Weights of a small GPT-style language model, trained from scratch on English Wikipedia.
Size: width 256, vocabulary 1316.
Architecture: LayerNorm before each block, learned positions, no biases in attention or MLP, tied embeddings.
Training: a variant of Muon for these matrices, 8635 steps.
Each number is 128 + 32 x the weight over its row's rms, rounded and kept within 0 to 255. Layers, rows and columns count from 0. The size above them is the row's rms in percent of the matrix's.

# layer 10 attention query, 256x256, rms 0.0776, rows 238-243, columns 0-255
size [114 111 111 115 108 109]
[[100 118 163 203  45 135 121 164 135 121 119  95 130  68 105 136  94 142 182 123 146 113  90 109 158  90 128 115 114 136 136  73 106  89 114 151 147 132 120 157  98 123 102 149 141 156 167 138  98 180  69  91 138 101 202  66 113 104 195 148 153 119 122 137  88 134 184  87 140  84 104 161 158 128 172 121 102 151 155 105 146  89  79 100 103 156 126 110 161 135 146 171  98 144 180 108 244 126  86 122 130  92 113 171 161 154 117 155  82 110 137 129 104 138  52 120  88 134 129 127 124 108  98 172 141 168 162  95 184 118  83 128 137 140 124 121 127  95  83 150 136 131 119  95  62 100 110 130 165  93 151 164  89 103 131 134 121 135 115  92 154 142  87 157 125 126  94 173 153 111 127 153 143 178  70 119  76 166  43 177 132 121 114 135 182 188 115 135 143 137 123  59 170  86 174 134 100 119 218 134  95 174 194 121 122 142 126 109  61 124 122 156 133 125 112 115 152 108  85 100 136 131 120 142  92 159 132 137 200 159 135 155  97 170 167 149 147  99 133 126  83 121 107 130 127 149 167 131 133 108 166 109 147 208 126 127]
 [112 110 128 157 142 107  66 112  86 135 178 119 149  89 125  95  67 112 165 135 169 150  96 130 122 176 162 149 118 127 131 137 158 145 116 114 148 135 127 119 138 112 122 154 142 146 122 147 100 159 119 151  78 154 106  73 118 165 154 189  85  90 107 133 110 110 136  90  78 149  71  89 133 175 143 183 161 112  75  94 157 144 172 112 153  83  41 109  89 121 146 129 168 160 130 130 136 155 161 177 179 147 195 129  92 154 133 129 115  83 154 155  51 178 140 106 141 117 117 152 162  35 156 131  94 137 173 138 166  98 133 129 133 122 107 136 132  87 144 142 148 155 142 137  96 108 167 119 145 209 132 153 112 174 114 130 130 106 130 108  93 157  49 110 123  64 101 136 146 143 146  67 138 154 151 151  94 136 107 119 112 113 129 111 136 106  74  90 147 177 103 179 132 150 120 160 138 119  86 166  81 144 158 121 135 115 107  80 113  97 103 108 111 139 157 143 149  86  61 169  82 149 165 133 124 162 182 199 158 158 207 101 125 143  81 178  37 150 128  82 124 143 124 103  49 123  98 122 121 117 166 169 160 111 198 116]
 [154 150 142  81 140  43 111 102 132 131 134 141 142 157  94  92 121 138 108 115 175 183 143 141 143 115 114 105  83 147 171  82 207  84 112 122 165 127  87 169  77 140 137 110 173 122 114 107 139 140 115 125 162  68 174  92 118  97 130 137  64  85 124 104  96 131 128  87 105 107 125 118 101 165 117 118 126 154 140 144 138 176 134 161 125 122  73 116 118 150 167 157 131  83 109 148 140  61  90 108 107 154  99 140 160 104 136 132 148 129 123 145 141 131 151 133 132 159 134 131 125  75 135  90  61  88 106 142 103 111 119 147  93 214 112 137 165 108 186 123 127  96 108 131 116  95 155 110 153  98 148 102 122 130 113 119 164 151 118 139  48  85  89  88 161 107 189 122 123 140 153 153 146 129 154 105 116 112 125 179 113 152  80 148 126 100  91 121  55 166 123 160 127  55  86 106 144 128 170 156 132  93 122  93 195 200 126 101 124 128  94 126 162 238 111  82 158 111 167  80 141  88 125 175 155 161 114 118 136  80  87 192 161 119 142 119 146 108 116 163 173 172 170 129 204 118 126 188 205 142 112  93 129 176 201 156]
 [ 91 121 135  99 115 133 174 155 143 155 157 106 102 164  98 146 123  96 137 117 173  97 112  99 161 102 121  99 163 107 131 125 124  97 152 121 126 160 192 132  90  97  67 111 124 131 124 138  75  96 114 118 107 196 125 150 134 147 144 178 159 148 121 145 167  28 121 168 124 134 138 164 148 116 132 118 164 131 166 117 207 180 166 147 148 134 107 150 170  72  87 156  62  91 160  90 124 161 168 104 103 114  70 118  59  99  97 141 149 181 135 127 160 141 150  82 188 129 151  98 143 151 107 178 165 165  82 147 201  84 121 135 143 137  77 151 104 135 143 109 195 102 144 156 158 127  93 164 194 136  55  99  85 101  98 104  84 174 126 152 141 126 102 119 143  99 103 145  77 123 100  85  87 171 116 125 135 128  89 127  88  91  99 114 107 149 132 131 208 177 124  76 115 114 192 129 109  75 106 132 126  61 156 150 104 152 167 129 109 188 107 102 154 109 173 134 119 108 106  96 136 106  91 129 112 116 136 162 119 110 155  63 174 110 167 197 127 124 133 161 126 152  80  93 167 180 162 104 160 141 114  89 135 148 146  80]
 [189 104 144 157 109 147  92 131  69  82 121 197 107 122 125  78  96 171 151 116 156 148 109 117 153 121 194  71 117 108  97 153 127  96 162 108 125 153  64 115 142 167 164  96 142 159 169 139 141 145  43 156  85 150 121 187 107 126 147 145 149 139 171 102 163 139  84 149 106 137 138 128 136 120 150 176  98 190  82 140 126  91  95  54 157 128 163 134 103  76 118 131 150 175 149  94 133 114  88 125  67 146 158 105 164 108 108 102 172 131 129 173 147 135 126 135 109 142 113 127 128 137 134  88 147 141 164  76 107 154 132 127 191 181 137  86 161 170 130 128 116 161 129  98 165 149  87 103 136 125 182 139 170  28 117 156 163 119 152 118 126 110 126  75  86  26 149 130  94 124 131 113 117 139 152 116 153 120 161 131  95 112 127 124 107 118 101  52 109 119  51 162 152  86 151 147 146 138  78 122  96 207 137 130 157 116 136 141 193  67 134 198 160 122 117 158 126  73 116 169  85  97  81 135 194  92 104 114 117 147 123 110 154 187 139 137 127 145 141 203 134 118  77 124 111 124 140 132 126 189 117 106 124 144  88 138]
 [103  89 161 126  83  94 116 116  79 141 166 129 136  89 135 104 177 106 124 185 119  86 173 121 156 100 129 148 197  74 133  95 200 154  66 177 191  92  81  77  66 152  97 144 174 115  98 134 170 127 112  97 129 135 105 154  97 134 184 144 167 122 117 170  91 106 128 121 121 139 136 105 132 111 150 168  90 136 130 104  61  84 178 112  99 164 134 109 114  61 189 149 137 128 164  94 119 164 143 148 135 102  94 125 111 112 124 165  91 133 143 147 152 161 176 111  88 177 132 100 104 113 135 114 115 112 141  92  92  68 134 138  88  83 156 187 127  76 102 128 166  92 176 161 128 123  99 106 170 167 139 163  96 139 165  89 105 174 100 149 115  99 116 121  91 202 176 114 121 135 107  85  87 130 139 107 121 112 151 176 115 117 204 166 103 135 132 137 100 123 125  80  64 133 167 105 112 129  57 103 136 154 164 176 106 157 159 149 151 110 110 130 148 123 166 161 108 134 133  31  85 111 100 100 125 129  89 120 108 169 112 126 112 100 175  97 181 137 134 137 167 156 128 169 166 221 135 107 153 151 135 127 149 129 137 200]]
# layer 10 attention key, 256x256, rms 0.0758, rows 238-243, columns 0-255
size [115 116 110 113 105 107]
[[165 179 180 180 179  88  93 149 142 158 104 128 150 156 123 144 112  73  96 149 129 190 100  67 100 105  69 115 153 139 103 137 173 126 164 151 118  88 157  58  91 167 108 125 136  74 104 139  66 104  67 130 139  96 140 127  95  88 143 139 132 177 123 125 141 151 147 162 158 178 152 176 185 115 182 130 108 151 134 134 171 127 110 134 149 134 189 202 163  73 133  40 109 173 150 113 145 164 115 143 158 115 111 107 123  90 149  83 108  70 146 159  97 154  93 100 140 100 168 109 161 125 120 144 106 175 132  99 117 152 108 151 133 146 164 148 134 102 138 167 198  65 154 119 104  61 141  52 132  66 143 156 146 186 148 119 101  83 191 134 102  96 134 119 148 187 136 126 127 167 132 146 128 147  93 102  75 170  69 105 126 140 111 128 166 112 132 182 153 230 166  82 170 163 121 133  96  97 123 139 122 137 182 152 105 138 145  95  93 148 142 140 135 176  99 101 107 116  59 112 115 100 150 108 165  95 107 100 130 142 139  98  77 143  70 135 112 128 120  92 106 116 110 146 100  95 146 128 144 127 120  78 115 128 114 123]
 [121 182 149 143 198 138 127  78 116 138 168  91 109  93 121 140  64  78 170 126 118 133 156 140 122 200 148 162 132  79 146 131 136 145 119  70 179 126 103 107 176 108 129 160 154  93 135 162  97 232  74 115 129  69 114  75 126 165 148 160 102 169  78 172  90 130 140 113 130 112 108 171  93 173 144 119 103  74 105 134 121 157 169 131 171 133 130 102 146 107 162 123 120 191 106 132 138 167 136 105 188 101 158 144 130 130 109  92 145  70 140 105 131 121 108 135 152 141 122 113  99 106 111 114 202 107 108  98 201 157 124 189 186  72 139 153 125 137  94 199 138 110 101 194  84  65  74  90  81 169 172 153 154 143 122 111 116 105 123 141 111 156 118  87  80 133 104 168 147 169 147 160  94 103 144  99  68 157 118 147 144  58 172 120 108 145 135 104 143 122 112 101 122 169 182 170 151 111  82  75 115 157  97 106 122 139 175 121  80  64 189 126 152 129 167 163 110 150 123  84 183 102 163 159 118 140 138 115 171  96 124 112  88 170  87 171  79 110 136 139  97 130 104 126 101 113 130 113 113 153 124 125 123 138  94 112]
 [169 145 142  72 138 135 146 103 152 138  72 125 102 113 132 120 135 125 129  82 161 129 130 148 154  76 104 128 138 158 126  95 127 106 168 105 155 179 130  93  88 146  87 149 173 102 115 145 178 124 129 135 183  96 124  86 139 161 114 123  82  98  82 136  43 109 138  94 147 126  76  86 154 168  72 145  86  88  98 149  97 104 137 153 146  87 122 170 136 162 132 142 104  63  91 133 162  68  89 111 189 119 136 115 155 153 107 162 134 131 120 154 148 159 156 138  84 135 153  75 133  96 146 107 135 164  31 117 156 136 164 157 166 130 105 136 167 132 197 158  35  85 129 152  88 158 142  96 144 103 110 164  83 130 130  79 144 145 127 144 111 120 119 164  90 140 185 190 174  97 131 130 149 181 100  90 103 170 137 115  98 146 127 123 137 176 103 135 119 177 121 125 147  87  78 193  67 161 177  71 108 119 158 112 167 156 117 126 111 151 116 132 106 146  73 125 139 122 183  89 145 133 114 149 181  95 140 180  92  57 129  78 150 124 156 168 213 141 122 163 156 112 143 170 183  79 146 158 106 106  71  99 146 155 132 122]
 [156 142 153 127 146 115 146 132 186 145 109 158 157 153  99  89 197  65 146 123 175 135 158  77 137 164  78  73 132 152 156 173  95  73 114 145 125 131 148  78 166 108  71 127 131 121 130 139 168  95 117 112  49 232 123 155 127 112 167 151 175 158 119 111 112 130 148 142 135 142 146  91 120  93 144  89 129  92 138 103 138  95  85  99 104 149  77 153 130 109  92 186 105 126 123 126 149 112 159 118 116 136 168 205 105 136 124  99 116 133 171  67  94 140 125 120 181 190  86 118  74 146 160 172 156 140 114 144  87 108 176 145  86 154  88 120 151 115 100 120 154 124 132 150 162 148 127 114 153 124 123 151 150 112 115 161 139 107 156 130 124 129 130 127 127  97  94 158  87 133 129  81 132 148  93 151 175 128 124 155 166  67 117 172 142 131 170 147 146 142 194 121 169 160 162  98 173 161  48  96 121 120 114 158 108 132 163 124  72 115  74  93 207 100 149 134 116 149  46 127 106  78 115 147  71  70 135 193 185 144 167  94 144 101 117 139 108 179  96 142  67 127 134 120 136  91 152 142 120  92  90 123  76 152 117  42]
 [182 110 114 120 133 101 140 173 150 149 139 152 125 154 158 108 107 110 145  68 104  85 116 168 143 155 156 130 128 139 146 160 162 125 157 124 145 126  60 123 105  94 174 163 161 163 101  97 145  87  58 144  87 130 169  95 167 144  81 110 167 129 158  81 116 134  90  92 121 111 183 173 120 191 155 163 117 147 160 100 118 140 116 127  99 132 146 190 157 112 126 169  94 126  75 136 146 137 105 167 141 102 137 153  83 140 104 168 114 127 160 150 108  75  88 105 204 159 174 138 158 129 129 128 135 125 127 124 120  93  62  47 156 126 114 112 162  89 108 126 162 217 151 131 138 157 187 183  69 149 131  87 215  77 101 127 123 108 115  85 118  88  63 105  93 124 139 161 122 123 118 146  50  94 196 139 110 149 110  70 124 109 114 123 107  99 112 104 132 180 141 127 142 138 131  94 170 119 154 110  79 146 149 159  59  96 106 144 101  98 119 143 119 149 104 176 124 105 119 105 157  71  88 192 152 157 125 142 117 107 139 163  77 102 112 164 163 115  80 142  92 150 172 116 150 159 157 148 194 156 123  67 139  56 136 153]
 [ 75 135 138 138  74 112 149 138 129 147 132 101 113 132 129 101 123 121 110 146 140 134 157  77 118 124 103 163 220 135 107  91 117 135 128 138 161 151 190 150 177 164  86 161 132  96 103 151 144  82  88 107 168 143 133  77  74 128 136 153  99 131 123 154 195 137  80  97 122 200 174 121 155 124 120  69 106 132 196 114 107 129  96 134 113 136 105 143 165 111 105 203 146 179 132  96  91 113 143 150 108  77 130 111  89 127 128 158 100 150 144  90 143 132 121 160 108  88  52  90  74 113 142 148 144 148 128 141 130 105 118 157 109 129 131 148 140 134  99 109 120  84 123  99  98 160 165 126 166 144 137 137 128 133 169 117 164 118  40 182 191 182 144 139  65 169 110 136 169 101 138  74 199  88 148 155 169 127 149 135  35 149 155 170 107 105 182 142 115 153 101 124 121 121 105  82 146 142 113 111 178  62 125 173 103 146 166  96 107 134 155 174  77 137 126 157 123 146 140 110  79 130 148  88  76 132 112 179  96 106 108  50 153  94 118 186 157  85 157 162  30 128 142 143 153 155 151 150 186  90 152 112 123  96 134 100]]